config.yaml
init: "normal"
final_lr_fraction: 0.0
doc_mask: true
steps: 3650
Each number is 500 + 50 x the weight over its row's rms, rounded and kept within 0 to 999. Layers, rows and columns count from 0. Numbers have three digits each. The size before them is the row's rms in percent of the matrix's.

# gate: layer 11 MLP gate, 512x192, rms 0.12, rows 34-100, columns 128-191
# up: layer 11 MLP up, 512x192, rms 0.127, rows 34-100, columns 128-191
# down: layer 11 MLP down (transposed), 512x192, rms 0.0459, rows 34-99, columns 128-191
gate34 100:442440474454564487518469428539534469534586570590451572569485591499549478496558496461468511552512500527465471460497471487564594572553560475432433522370498528489432468542460499511444406356505476
up34 106:516481592553414403466407514431516506436482568533482526534472569502506382487430621479553524491528427569535490486500413510540592466526559540439457529529520525578487479415483418590464563471506524
down34 103:532450527541513515523442529519584488511388529479484456511513515450508562481515483484485543527513431589567598562479562521471555385563554544462488480547490521520539495518554475616434554540448522
gate35 102:519503358560561457538489461536549553493421494441444487470542559509505499441362495493552477485514549520497514500502458482521512491499602479454495501554516573500557611427549499478495485648391391
up35 100:492474552513479522477554500494483577507502455483548570502540521545569436424467448472510443470448451541519525586560396513496465498565535545563547479479545517424528562590453518550443564498586559
down35 093:531460523560493474553463439453513503522522557447387515481452532501503526524587540519437485588439618537458472498487512521440476522376467536479515470549447501500511425505571461456527539525503537
gate36 108:516490495565614534452542487459491521529589462446505521520548491593555507571488518505475455474489456472558573515478460521497503475496455488456525365579525506568532474406505618516440488428405516
up36 105:454429467514577520457486473452501438500526510496404541487470525456423465594480569448458571506527391420586537501524527452492608543436459497488521406555539542591520503447450568523479471522515476
down36 106:408505516509531475452513452455405424419518469563544505526487451406519496560494651508484402406521494437483529494510491435402438585517560470544485430576545520478456497504454498473483507474515449
gate37 101:487482477537483537458505388384482505416585514534522413539559412445578441576539474487497486570549553467576511472516468463499481558463561507540467505527535519512425561467513467526473519503527495
up37 105:432442588441455485519501519558560505482555528599498433487485443444521536447480584536516465499515554505477424530472541497370456544492573484546516561537492535391532494524553552462392426493564528
down37 100:515536482532423472494547533479424513481465557452509638582417529530493403416564494455513562502550483481488462520562585431506493592543470597431438400554584524513511564460503566501512519454437475
gate38 101:476552473541444519484413473529473481451554451481483412633497532521563477488526483525526414505586473579474406475471473468431521551549516574527504497580492478492560491484493420513461577508512512
up38 106:465527511479551454558531520455482534510523543478505504527521472421546424452475520422563563488494559449511369546528558459526435469486493520463483499441499624604475698529535490536476487494483492
down38 105:491483431523519558394514546418483499432462401461482336608463514544500424443513590545510534473536507485509480537432444535478481561466520498499606473563570582523432486467497472534474486476535540
gate39 084:462427469567509442526518548432453480462501496466506535561561465419495461445452543503367448474532432566548471474449565550542559504525468505550483473438460530603521448554576499576528477572623542
up39 071:456425540556440547457484483490483432458569608545597517533502494286538456567477509456475475420491414505528437437438499479501529424551508469494470504486505577513506449427564416517502472515616508
down39 130:510566538437473527498515479623547511535421466514423437469436540410447500480501532505604550459441570434458510574545454431490423486473542558460537550590568459451491580487452528447470507439456465
gate40 094:482502443552479486520500553565450507430574490371421530627566568538493504471535474468440534482472507520508555452463463468500472419390508586485503538487439519500558571402488612559526474489526549
up40 095:468440449463508540435433448446487441504479622452407554580431514538635594535473471444436467500490439561519459491605514576511567478415501524482502537537560518419520605417461497503533433579447557
down40 091:485463465485492511530405471519471566536411463516533563495577530454475472489510552494512464610551513580457516480452558447408501500425531483528558477547525528580545457518451487526456543441526500
gate41 084:473537501578479441527426461591439446567517487553461459488404525384498462556471515507485542509507527383515507516541479552555483466483461490558449530467539536373513525535534508479504494501452540
up41 089:520520435531493431589484468484511488474527523507437513521490540444503462586497421590476474494467526547557438404489516485519526478454507528586371455543586441532471491522622454513523492409494518
down41 092:529478495503451600407551508364487524514549483492518469523520478418495591429566486484448454446464484557469501489541458524522432487474556527462475499471416562549552574406491499506465525538446579
gate42 093:456466466503531395510470481513523429548497528404493461441471558602453461423444474379468502403565463511481519512403550494602588550513462508546432590448382494360612420480532488463457502407522473
up42 095:452478490437413558626487447582473455572459445577468539516546487513528496480512520481465529486544615487604470490449501555516502522522564446434616521498425525513486504409386548368485496534500455
down42 098:505460508539548492438454508457416492491580530480538503492516450594534469447528541552425488570558488492414516450526477350532503508550431469525429520383453424531467563550491467607545503494501577
gate43 107:451526565422555540500428487529512487523512493502400478511551448543632530596633414428502491542543499451561508452523471499514563530488456469481553468471494402435530552493508496429469559467433530
up43 113:454515549444566556517528553527533475458590442505555563514502487462584490523462457533494556497498481423525469440491539486572518564502521512479622494400450494490489491599467598479492523496464421
down43 105:502580367447532505481520472482452506381547478503448530521430457529524595499545498488479480537506401414503430541611486473563521573403487538431504435452535500402585441524535603537587527453494468
gate44 114:490390480551499595418513430379522491506486555419510540521483394300516541474438514526529502547523435529499485510458427473521514483439459481519518593578447581512498526441544473503498533555521480
up44 109:549511533512521443561474499543492498508511422581493472438496548586519433522526553534522520460504506536376492510512544637445464483423557526451489507345488458450503597512427544482535573567518514
down44 094:493480481489461526499514490587489554431568543514522492491517552735468526514515518487428626489456467462486463504522474477522552382462512575482555425524538580538444551381536517521493505496514485
gate45 096:460484471497508545470532577569493463485484479504519381428546523366481542472532528467502355459507561571487527425501562514367495487413547516484486551466539528534536546457448521571443517414543517
up45 093:492538515551520457507467524425416494508538506479492416499449461461499460520531494511493486516597542513416426499522567454505479484416439449499511464504432543555467455480500453524485490486556554
down45 093:524465467496562563585501514412470431553444465515463460573453488304500444526409584501551468518525479409459544532453452511480576599484479536514555443525467522504547428582509465508478588513559464
gate46 103:479538465540589454489514563446513524510514556467445514508416513589583545443480582498468493613564536522535445453575490539551539535490524508505462518505517548561501561482465444522551525545448485
up46 102:507476455446463426486596501530525530619484575394496525503411496504536512538496604551535502515459479603461549442577533451563486565510497506488471515414435596439585565501418470472505490554554378
down46 105:539528556455469480493554571501528429474533496453650548516603512464439572473512532587523412473583522542486551412502508510490541435485521519481511487494454561466483418478536496560483493539565481
gate47 103:430529558443528431474463496577438496593557529518444511449512441586546550666496494491467438589521451493500582376572479478582512523436466496514569462591482455461442484443418485393493556482445499
up47 100:509419512496501470406555526470511481510561538509395498392498506491445542483503461559454447451426584536528462621569523493444493417507525530508517490498576526486435561528465463461488539587551508
down47 102:495435515397521451542471558584371466563457527502457452414475561510541564513498384463504518477468502515493557422534356484598540611525567508440537538464497479505504566494435492403501420369473463
gate48 093:430455502420459513521419508580550553524515564494502440480560437462411432541396495419457494530534535485451558562529477483510479438589584499520423591510479433504459643489397548480442476431435546
up48 096:472412446528456585430460416467534571467499631556487525472431433480457532538501485508496493466498556443515488449492568482451583485570537457489568620527531535552511482413549521521457421505554577
down48 090:527491551548540452497553529545489463502556510567569503464428470474507504480504449422462480485518515411446513603518491507451535506424472468481498517467494436465469576489573490569512527590393506
gate49 094:460484414540522490470464454526508510459594451518587519515474482471532506461560514471520542496546586529478476481522516508454475541476498540471485546485560535456506425463629572547591525501480483
up49 098:519491517630569553491477544550431569496493544528497455555557511500473478485442449437523517442580481366579546429474491492492460504481476453466457433503437548475461455509502508435436485406524598
down49 097:538505516486532525497574520526473517534544570524473504456535490628465495567460554562561413464485477491521421515485519437552432542388513535525586546404483438433512495562509525468515584499397555
gate50 094:412506481530493450494562573466496504576562575537515509532475453428488510419532519530440506462420555482432464398465580462560578577396605469462476596551557504446382426491506480532433495490589507
up50 095:453528542444565520464484579572476510469445496559585455519510472531456490584500527445548551525486448487384410462479533502516434447395488531490409563566412488508580424474578484514468474542503466
down50 100:503509522502457452581439439448517584486459455486430453485483497393507488485450539397387494492536518523479540469462420466578489544523419461492514408429533502511586550496455505527621497430449556
gate51 097:445553518529441578562451593432464430472479497507538447466445474487617539448579498469536458393405516545487540549439449433550526442355509509555490476478486496545461536497381567496621521487546529
up51 097:490544464434493510448458528531445528515457488585471489576558461513472498484463499518492476457464554488591463487440498407407510477491445515430508452431570582551552424569433505499426469458479533
down51 098:499426515455552514446493510559510496605453487488504478473392514522553487407537576524497476504583526426468526496439548526537442568395553523488472594585636534560531575553531539391507514519454469
gate52 102:563511534511544563536520363514467450492530483433485624596544488569425557499484582516480525471455538466507356550447433481521550569523495418442512535574427481545559443506434580531559466565447449
up52 105:561500485480535498533471537611502548513418439477444611421424506479551524544478473427512440494493491499475464520495633407501560487431427527546466423479535469388461464503487547463560470498455598
down52 102:508554508503500569540417551494510534499415372539452462486414531569407443420552497547458509494450528506533452501423561471468529433609452499480527478452482446510469453470504576490593555433502476
gate53 092:532480527470435482460477374507554505526433526502547569563514514493504477451435461539558496470496457498450508473506537469484531460495442507485481427555528425456573397532546457495513613526577504
up53 099:534598532448522501481448480556566571513538524465559604551556507500423487578491521523489587527429511585525435519452612462511533546475470534541557513542486508546506431523537528454475553549479477
down53 087:552409547526512646512527506456529518502393453529430436619492592432556551473474522505509482554483475504456499434499547610416461536429489525494442512513371567484564500538517494509444490508450499
gate54 093:524422417469578514445484487458434579491502506485477487383530531523375516494490555422481549537454549459460628577567395450569576455519507539498423446599512576414511495512586494558535487430489601
up54 097:512491522575460488546511531495611473539432513657570499495525538582536496434545551466474536530598559521463477443513508397490472468520553485443579456514539528438447520460483556444491524480478408
down54 094:511540543526526520540599593583538514489459479511513536427564564382506467456474494540467491564468475495431505509529465460488493512499490435440497578467630516480500530499553502436486486382565464
gate55 103:451581415518544536502458434463539572509497513456382557538543531499548479473473485521494571513578466500501492461520505436459446534451548479428581556529457504467519454388411533483421488512533511
up55 101:481491586554573462534443518476533636567535468393534459589490519439475497482515534511616574529475450383516475473484516388558467570513537452401439432511457461455436475515524531506439508487586536
down55 105:570503507483376579460472465546585466564541492575563590501445459449544459446540445561536522553534552541526545482517525557433512417636566441474508541514513523476511472414481487526470507468400569
gate56 105:526475469474529485518544485487498584519533533521499424480495508538542451537559458415608550522489425459505466438437429455624471493505545541428597460452561591370473393518461502491489545475478455
up56 102:520532535440575602579523491540532464431449534504455458488483506530378541502563460473508490582505518523475478468479520525437582551579474448433431527572472428477520492525529545502529459501482468
down56 102:492445505544443555541478566488588630395491538598530516484532472454473470532509434465399472515589484480490465496530477581475534530591621427449469543559573534488456559455474440584634503496453572
gate57 104:431499500495421485510509508535474607503537456452500407486448520434590520408548460457447488538444531561378476446505498433496501509450501503546502530522516537552537416480456499455519520545530490
up57 099:462456509501539489530501477447485487567458515577495572530478512371574494453482529520589548538537573425487607532530583450443579460454563449570507504424413519482482519445528532446497583464460486
down57 092:542475507508503482519479544507564513468533499466533536526521406619524501540514532496562438413475526537530488492551487516481452445457550501501512466450559522521462492457493482667479408509530429
gate58 102:502527464387554614476475464552533547480540566442517587617533417433535497478470531448444431502412508433485516548465530494519532539502475473520501410494517406446491530597358492485597478404501407
up58 100:534529519434482504609538457521513457529424533428522552519478493546480555502442490588492487585514417480543482503547522448571508549483412469491562457471492359492597493476588504522524503598525498
down58 098:456528507512437500628528474503498538559523575536464476533531582658494495504484527493488488503505564476498465526503421541538485527443522439439537406552505555520515562487483529522404618507505493
gate59 105:550440479557410467512522443475600588526415504503422540477535513461422554527514458519541482479436500526505578419525521544545580452535477523460507464455565460481546529516459498512493564525542406
up59 103:435490583527445562517589490535519587570513421512553499536590540514443449549517481549487492507531509499516560492465460483422489505527404490539460454428586494573485530460507502441556464499487434
down59 106:501436501446379551470565511527535533527510514489558452519517412488498531555556559465584534477417530561487553427459596450493469495472463459545441540463532492492408525508520570477449413471526488
gate60 103:471415497506472580534393553509465487457468471528463557431556465657407517472354439533462411551485463507488529571539478492494458469454522511456550558450533538496405435497492492471562521479504538
up60 108:515485480487482533483470473470560573422431459471441507462445474486506443467488438476401432537427434464455571490509482469458439502404540510519519519492543544465448408448575487445530562539507553
down60 110:527543510464560509546574597429474509489525472517467452520482565430486595467519572487465499592483567513444547528441440546508473510573478522520417424531484535517491429587521527579501634542500510
gate61 097:544420532536436524560515477445562476519566493531556481572535422453460456464419418473521526399498442501475478495420675456517506503486536603520516565516467430583484554544484528576456414447611448
up61 106:552499429539505520518539443476438439510581490472507474513484439550539488543545460578432488424463537455513458470497592512480445513483630580465511448526485438519494501430479510539485518563493399
down61 094:551383480570482581474536487417503442470437490479520476523510529291475420500482497501521454559540422491459516453522554528426497510434517493575507511624395511526537397564524491517417535502467531
gate62 097:533445489486400466509491472544498522487485429556495452479537449582434469517529578412499415426480469454555502541489584506560386508506494599584427488522531451444496459459456452458489465497487563
up62 097:533490448471366520536492583494462464516547482515474487451441468533440488465461509552579580485503446533467552459560547606476498505545406520503486588474587389472563497467482518423463489511499447
down62 093:550450410461514493448436528513420587496602548548540563536517518651479508517490478545595519495498565534526477468458427520480552505551579469410583517544480535510484505608471552491505485469483541
gate63 118:477546629377590497523483484580516553506553444512446441484529459482425493537519518508504422508522455427562601497423522480501442586482467491554446480568473465590559451471496502517532559599437495
up63 119:413489458426494364523425480502542440484578489525420441522581478484506509496487479457504473487519553466517538499374524416452492519511524482457453516571409450471626540481547469516592514540527474
down63 112:452523493472485415580536471551459578501490473450524553499511535486445408379429485397480503439446350542580399489532530516452537480535485512537501482478467500444522469529508456530490505511448489
gate64 103:385568532519502463551538583525523482521612567498443481559559503475535367584430487519485503450577505550396549540435467574547469553532566433423457519564532543451494481471505487436460613504493546
up64 095:377421514571567490510503537470499461453507556527490546575415505546487465457528547529482433492559432438514448534618526534492503480432502472499560486539536468526422563479548518419537461518556523
down64 094:453426464487453482581485532506513509512547505473466489586524513581431491563508467441521460556523543517498535510453563447536328455585487515521555497481510411475559461488435500478563567442482419
gate65 100:469447494529507509466490566449479423443475527583557492517516530426483508592478511465541503498509479501418437570542557620496457519460349509483469608456415620456566492365548564538457538547533555
up65 099:482557580487481456515508494524440508573417481533493497476507456471407520495524470531595436437514544538602548400412514486495529478468576415472517448585577431417538575477507518514466514439496412
down65 098:509546478450473382535471508650510502421576454487446463455568477511525480535454402423486509572483494542423431496419481502536489509490500502505487493520424561457427536509484443481576422508582549
gate66 101:387490513546483475443525432499427494472450451537499494458621523484530430520515506555484586555492519430559478520466581396481456524523522500539482584484503540575558482550480472580536531437519536
up66 099:494485385403465507522476504540469454513401414573508536546468544447376505425528494543473447459458488480540501548483490537488565554451457459439545445501482516502500483590436488494563501513543449
down66 097:514515546521578450452377483554522539485481562487473573510452606581536513583565516569521464395584433527475444551476484622359501466446406398489481510516592487518482457491560522483455508490532478
gate67 099:483564490494558452516508639468507416537468462572530471550450560580547460398524443400454513454571434436428533434515517416503472499520411571443535455544501518481488507471501508519511409492457469
up67 095:513431399604507385501427523442487533596496497482453471463559587515456538533475421483544646512543450495506489445432491551458481424555526563509529502467497564486484520523573479462438494442512485
down67 097:537452495503468492501539499507466473612433490436541412527429549578488484578498563556457499483508475495458461492423407419550561432483580560529422491553472522524500519480538569568491531549558550
gate68 106:558468583453502534591517510399433464494537558466515561510476519525573491516457471570601478481502608567510476415469418496521538557462449403504566444498505547515443426469429544419483519522457456
up68 102:419561513439458389477476480560505492526510494464497486425544560532484525507591538529527518469544461532469482437522495554532351593471533432438507483514483479576532540508468517546419539558438482
down68 100:471470535467532470456518488541422409501476417541483566520505489623521490478482590492562460541515500492412583494479458471370454491528505508490446477517506464493358581423496633480487462455536517
gate69 098:457466503550490535483519507460390501444403623516427449406457526511446414400431458450491476550558534555522579436522450578516475467439451550458536464443513548487480467451464572531539501511524517
up69 106:459406472543533573528426566447499587549437461510408550571438494597441474469567522504387601442520507478512460462491588583487520445484453471501504535607436442514502513517491522387516443449556448
down69 100:488565525584430504521460471499438556526499485475502539450554492605461462534479416531473511468441511457412523466568526511530510372539482490518425450508526485555524561510578491502571481551524537
gate70 104:418446524537556428453590534485490502524455553529519521480474515559341490519503548407486517477550452513540514508451555409431478494432524448453536442603468553488480536549499483547480474452477546
up70 101:506443514465556529599456507577465498610465514464491508546501483497534502547516581488516412544496590523509525465597420556536469443534433559500607447517534493550362477409415442457506610524503497
down70 100:555479430479409588486523481579449495502458465538533499575458505489475545497503465455517416516571520473509511463454585545479584511519557520498559495467473426548477483399447513525461572578416480
gate71 092:519435453536478491447482515564483454489506490479429528520524428431452580427402496549513502521452518519480575492456538524553543503500537454406480614440512566556579444492470440465549424524463548
up71 094:494519535564382507556515494633475509498516501537538459542477556492473541544549498518536567439501552479486474517523500530495530462486491503536452481510463421578530548538476498607394533546537479
down71 088:496539441499471420561444539573432472545562535422541568458543495617541451489449508498484507495532453427500553385552431440564512457595496477429494442425546535460431512487460458475596441509487519
gate72 107:478506375506539515452459509609438499505520494466433560537463563531510511432537512541503544531557512561604447542490554535436504489460494463452440505491480525446496555539448540503489481406437444
up72 107:569505490562479550475543585493458448421568481427506520453443535411574512503403449541563403603507538532448436471421535524507571410525505479464454459505544518566489474514491568566498477435539468
down72 097:510552416538467577528466522488521456433487424501491565474563547371553512501441561501507522486471487501613486568572470504433534505529499476475554438532526534537523500417495492525564570481526461
gate73 095:520592489450506545603498447579558445472488418454530504471435551472541452461485485522495530460522494499550446578518494475405528479533600414394458456452563575518399489549467485580467537496435390
up73 096:449533452479429468513449565470516434532527517539497526521519425516493487538507494537500540425414536551503575588488522542510457418439546495368546470576505468494520522493452479521455599479555606
down73 091:475550496524563500583471507549552417544542458519472531559479359584456408545593440472570529571567505483578449481522445490615579602551458484484549546572472571497448544648500456495511398469485457
gate74 109:447463481585526566487594494453486411480519488401519560501553589539488497508482486418488456531461546447543473492547488533506503486395521511529383546588549493514466480474455397567563504473485495
up74 104:480552527540524421485520483613547534383423397522561508564465549421490494445481441553555533490451468450605515582467423551432560497485397538497529446402568551406475488478447456562476448496506496
down74 102:436528460507493498524450478537547471414549525542536465484543569457505465439443471477547524452495452488479507591519417447389457474561461506399515490473419536477418501504516417543526593503526461
gate75 106:537510526525501496499516474515445397486531415516438550562490466534445468421482575520519479460505475474489503533501388518494561537579489413435471449546490471555483569534459536538535542515562387
up75 102:426475549453498376461515508513501479450469572477514463476588500500531481515478479512526487558557454594428492513487414469514477531549584485502515435538596561516551332471465510555459514478569481
down75 104:479457428547416621503505556533529432489531452425436520497497458520405561454411436527430490544473558542494462489446515506464515490488467485466560495512480538431536521585409438522524553595491510
gate76 103:526558528615531446551479477494489582470523543492473527575531557510491599449419353497450515591456500495494489523528492512467526505575570419461560465542562517604608490489402550462554457594449563
up76 107:473584499558425469495472444502464507516452424407512505581476430458397560487468490473492450477457603533530569608492495539459452491588512515479464586595540495502547510523485482561558432525505553
down76 106:461565433549472464548465588499553492532519487500470468546528481475448460473518545547551570484560500512456508491492531563528529485496508491500537495549579478587608480433435558517578426509445513
gate77 097:501500466488473443560453627502437648506519514514517478498552581530549449440497438528543507545476507535484478579582533574526527516461483557622476456559484493471465528529465462526536549487426488
up77 096:483500507470493531491441548562408618529508604495484509561520585610438460461365474555548513478534411484419479489535473491494564475601561668420464509572525417485591540544411495346563546552464513
down77 096:524537579580587479430572432516500448471455441532476625447493604490548397502492472489478545506531552533488533437582461481601505511589490525545513484520478587494503466442458485520504547490478544
gate78 096:491465522559473525448517436540507519588423428451509454472555461517485512515537451411499549517485535566505494498459485467599522392460511514561524454412472504509469394463455542554537474537534567
up78 096:442522520503564516462449491455508533544497533500503553472451520458570478475465600551536508506513537454549469566592530521472607549387548591427552514494497482561474421506491505450505500535591417
down78 097:534485476441450462417533474500485435501377517501493509521462484561470506531442463524451439420600504546580464578468548549444429410563427504479479487481485569502425601563562507495578506477436489
gate79 110:502449465526454372604438523485567480509579331556438475561503448602504503537513484438528396538481528588490515594565517448571481521559638540516465545482496480426525538454444466470525563467472540
up79 110:552449458478518524420489463478489470582522501491594559517470516510548452532547622532542531447423445513520497582568529431551474536498540441495470490477465492468517382555435529514513415470490448
down79 113:583436382478588501585462485436531487581480446467422547482537551545501485457459540473578544472392461595460466556572518539592510527549521550512519537520554487502448456438526523525465519454538450
gate80 104:478577415579524508481473532482518570509531491489457525544441490541494365514616532575594546492545526501523550446473557522481566518462499525429473585456517468481487509436518480503483513510548587
up80 101:538432468500531575597540458513438447463442518474438464446441443484524439428602475568457502461556484548494550517477452392450541441456536443431443567491507498512474557515484527552486503488550530
down80 102:546504502494537539508490486488455540483538575551464488503448464509581472439561479540550546451447516459539461418495462545399535486522463480529483441568517420494483492612476490507523534527466505
gate81 111:470506463606484518469481654463467536563541557523481464524515480501541494529529507486491460481570543507479480579500511556571477565607476555508519486478472493515521602468401550465533538586522481
up81 108:537565481535559484505537518493485432547500443548457490451506487529453408494510538468489543555492532523561419448501505549535534515511525537539389561490459533488473561544522461533570478489564455
down81 107:526509518381594556531512456505470498487459485486399523394532490556435533449497499473395596481580548436515568531438470473513579408436465495512497483519471478486497466413492507458564551579516470
gate82 090:567425512529484478460510583402551456424539476466496584486502561473460530432457453423552499506486574494523516508536556468551479478423559421466561530531533476479462532562463533414579508394475526
up82 094:484461438483394488494455589492476518469519590362500515487557472463466521441539579467390560530511453437422492542422525547452515425521469617576459529466476497481515512478499530487512462542530485
down82 093:406552591536532530459414491414548411529521487473512567513521540506533505535548509542501510478608407517492433537460558535380499495551464476513516451458359539483487484551452415469516445548535346
gate83 094:398545478536514504560431510470529443414537500484434554450513513452482574449551538569371458360500546512547532462471475504562440492465480568436453458477523509386603507510512488509495503486480543
up83 092:515536433510566536464405517498481534539523446498522492504525515525501480474545619568617377458544529500577515485518465437486543531571558514482543480463493535462465494466505472494503459498691445
down83 091:441512540551432565460396622450541480399514544524603478528453501547525484459577501570419487436508461488508499541645399460518440493540463572474530490584573441513550525540505568552491573458423575
gate84 104:503404500488497549468514510431464528522506435424450488463531475400474429536532463435525531529536478503422553511513445588542456457426443437489456496503498498466392434508541493453543451488530520
up84 097:508407437455505538518613490430505543478529562424400411502461457461581533575431493546483502506433485456464542514585531575481418487425435492482447455582506476477422484494502531480489462477476500
down84 106:555582482504427478441492427533435525392469461513521468459512524363490484470524532584460454531492409503511479451542501452570550447410435514427515441524485508530519503531554442472564480566444559
gate85 094:495393517487520489454480465500564562537489508413412566552492459471614505528507653532406537490505527501521556512529554587524466523541416515562427485499453373531526577526461468539468556527482492
up85 090:509561455519455503495609550535488518491494561468515527519488378465532499491470542469519496536516489512535513475535431610513530589515512529419430421546467569432446526473509521496481543558502486
down85 093:461515483481461488508472475472513477563454410492509480579457424637449471532574494536566542483599529486449430544521516504466576565387508473432579483470505410497463430496516510474534470511580418
gate86 096:586446515443527555442557548527553547490514479531565541562530580553437418496542513448476508445514486510559466520508573440561397526476564553483439468565457455463521417503598482471496556558535552
up86 094:576583555472546515500602581527453456485470493516585391507459439408526441554542447503530425494476479544493480538543520500485537519494589450493631493492454458502437517540453450449497502527527442
down86 094:534682565501465607548547408562506525427516547464499536502456515543466510398543433472514459507528498508417504520535499477510500490485506537501466544512460443549484562540500486467532453523425467
gate87 105:381558518521522524477514414494536548482564573444531488426435529500529487411447538473563537449528419487546578490506486463449438453444515472509517466472465519409458513438459445528518615428513490
up87 104:508477589485500491525486488539421520489487473502491415559477478628503480601462565517419534462516511467467480405531419468462477488518439496483626499466603548547511571522494454579499516465477486
down87 094:496528492416517440462514565489479434559477443550532515543582479656448486566485399491531514471492488564525576484505495541547512527520525481427543537484551455429473478577475455463412490532448489
gate88 133:487511570489539520475480444456485488366546481545528463488502548513535437437480540476476535485486536507471488334599455523450399376439577478517638515555519479560489536510476467430553409505460425
up88 162:505491528509515616395458429433534475442537454549505406493450524595505500545502537504427490489541508520467485373581415479485421380520536523426550497496563505442516486442444463501468434498449451
down88 134:530536499512469438463624620492533469490574495485560521491524455610477515462516478518440489438529521594477471406351415511519533543523492473416495404526645490504426590444524520418604582497507457
gate89 095:468384538465443524474431529489469470471508429446576593526511552489487473499417504474426495511535575555424511546550492482498470428537489435491547577467404442459555540475488516590502468546532527
up89 103:461438571515531613526509457504561474504559460508454450493511534452536520493471415542473489461445584474467425559507576600482545536530562485580459521443498479492517460546529489497458526543422399
down89 091:497530551393455512541582554618547484554546502427588508544466446581440521477535492459584513532463492441535535412593474522518488505538529496495497445502568420492489580448468548463496478463510497
gate90 103:438556533515464511493485479453555537347555570515415449405438470618425426429501514480465458553415471469544552521443507519527470437534473546494467517460615614553429466561510431489523479546587475
up90 116:446501509552464567537502566485533517426558559434492424468427531549473439428487531399543473554569449550522598532489430552525510447538411512579327515469590614553469474582489522472408527484556505
down90 103:568613496483508545445473515424468490506555498543460512442480487514529464595508454404560531500548523370460489510427557564518496438518488440453599462483519535422557503467495491536557465504459445
gate91 099:523429538460498514472524486459496458434615519467536446430395510502546457484479443503532481500482552427530526492510464543433497513534446425495527472562576481508514484400468622559520483424512500
up91 101:526470536482400627471520525516465531416519488491531563475406488430489466573459490529493478533441494502475472449435495535495516513415435497449455482442550494529477505575483471580497431457484588
down91 099:500534518426557475504375510513509447614478587479534461486511590503406537447544495468491508519523595522491541470494449451480505506527604487507414443501489467447505481599469492485537462500478513
gate92 084:449483483474454496370513549515525455451473501585532524512554475389470382524440522477464475416475467433478483621540614461576428447604515601488394583538499541457505501570515435515435405507584450
up92 093:541468528487515513578506533598509460451490473515581539525468477498504439550530503514543514463429449613549488522363584535560542444529519411537514450442430459586494435448451497533495531509390369
down92 100:447613490493450486349496613467513572513490488484461555469474571751467495501481468442580519541491545351488558498617472435481415501569504505438459518538472549508476490535540455455502454422515508
gate93 089:500406479506574502487503492554482515534438647420578480379504419427446510540445386577521503459504435568344470415514492426517509567522456430465475470615519525459479439473535454519523518584519480
up93 090:491508584428584577441501523443622520529489510483474434556486455500494513535441483496494474481486536479488497542467427466529574468582542484487518558535529509432473480553582483533604524508576436
down93 096:506435495512478455537529515605451496439501508524533484534449489578514522509509464445522511432403507524489510435491620477530510477435424528564463486451498477390503563518434539510463502481287484
gate94 105:452508474554351519524410516505499482490482483512488401535394465552487478451510474534464544532495523432625495529422456458559424492465473513419512474608554561498466498520481474507518494493443570
up94 095:536476437516600485461524514453534480489461522428491422444524473568549560479451513470436412525519489473542589446524540430512434561563522609561504515478541441436486517470522432502446485566511472
down94 098:551503563450441569495456509490528573517362480471484524553503528562530514579510526447507489492535459553529445499472492439388522469566509482527450473519527647562533438499628463492514478454598460
gate95 104:605508495473513518517421524481551410572505525511474555559485478573459464489556500488515400515508534611455442568442459560491525464486476471522477565444518524454493456487491406568494418375574524
up95 102:581502420537476496499595473467421507524442548433532431587509524621480468463447495497456478497526519466478480521442423460589425609435474471542537533467527471425428475521389450477528447502505515
down95 097:551497498505525559526485469528492475517477512435432474489634604638531572526589593528511519565497536462422542557533467500482556516574383466613540502523536483535526445539507414446520499478504455
gate96 106:456630560481499514481489555503500525490487600592514513488546469593480427575535469559474433477492533541539538558526554414401517504482576387531526458601528486609522450470478549546495507426458472
up96 101:538540506548486510433496474538486565547455467531521450465481424637541465566512518520495468481508543561437441558511454495534508510518523599621448466494488512444467521456541540467464538582455575
down96 102:475482630462549530503561623525558551532486545522489552489429423469522490527522487518445518496469517497544470465553446555625430544586509498505502485512538479511583503572542599485440551507507554
gate97 099:476577489518554438499534505530573530604501541481507523565502472557477421506494466518417573431472529446579407483520506509579542534461495504523435538473526557518544576550468552575489411555565446
up97 101:575589565403603401453494504497498463419432514534499455567556634530589553482488506462558567484518475571432558416476553542485545485534477403561459473514450528517586566472584455540470516535444531
down97 101:548456472513441535443450457504575483461432394502518459423418496406546503478409428518517500452447529546511541543519512540479406476530440502521530545499504469466499494433551469442460456516539485
gate98 091:562640515629573510506525502563542555468490504506556500462539464445597421569499525514508456519516571487505481384510506474449517454447527510607495502512506543442440581550523550445540492425601551
up98 087:401516506480469603523616550417533572443493549462501522445521533529465416588512515446528523372564514476501484637478493502441542481479451423528528468490520414499427482492557567438527432553553436
down98 092:490514552509575474436458552486479450531532524514557553473510469581589513433492401526499509613495498544517505309503513509500522491406391524527471520510536538381452542500434466560500523411528595
gate99 107:491435489509477503537487440504512536493537384511496500447494462509443466487583512447551496495557502555504513421292518552503549488565525503536452459566462502462522498477608449512492551472520448
up99 096:541584501553445437559466435506571500529448513583516495452426465499650513539535457438486504486550457434593485494511585551406483551478525565538464557541567534485475550610535505492425472594454521
down99 106:533515539506506583529423497517530510459457519526508587506510473446551566524560550509576496433525538497509479507432431539506468495454452495456536490464470439568452591529528572468432428534580552
gate100 096:517537474516462477534549543445618490468466530402471524489468484450471511582459526462422567494395410331468493462502472552588582470541443443498519470544591553455367445522441431580442486459571486
up100 099:544481474536516690485424542568558475519470463543482560488541442523481494379471495438467389486469462477478500592478582539536475442515514444444519380551450465465413518558506491485536497531482501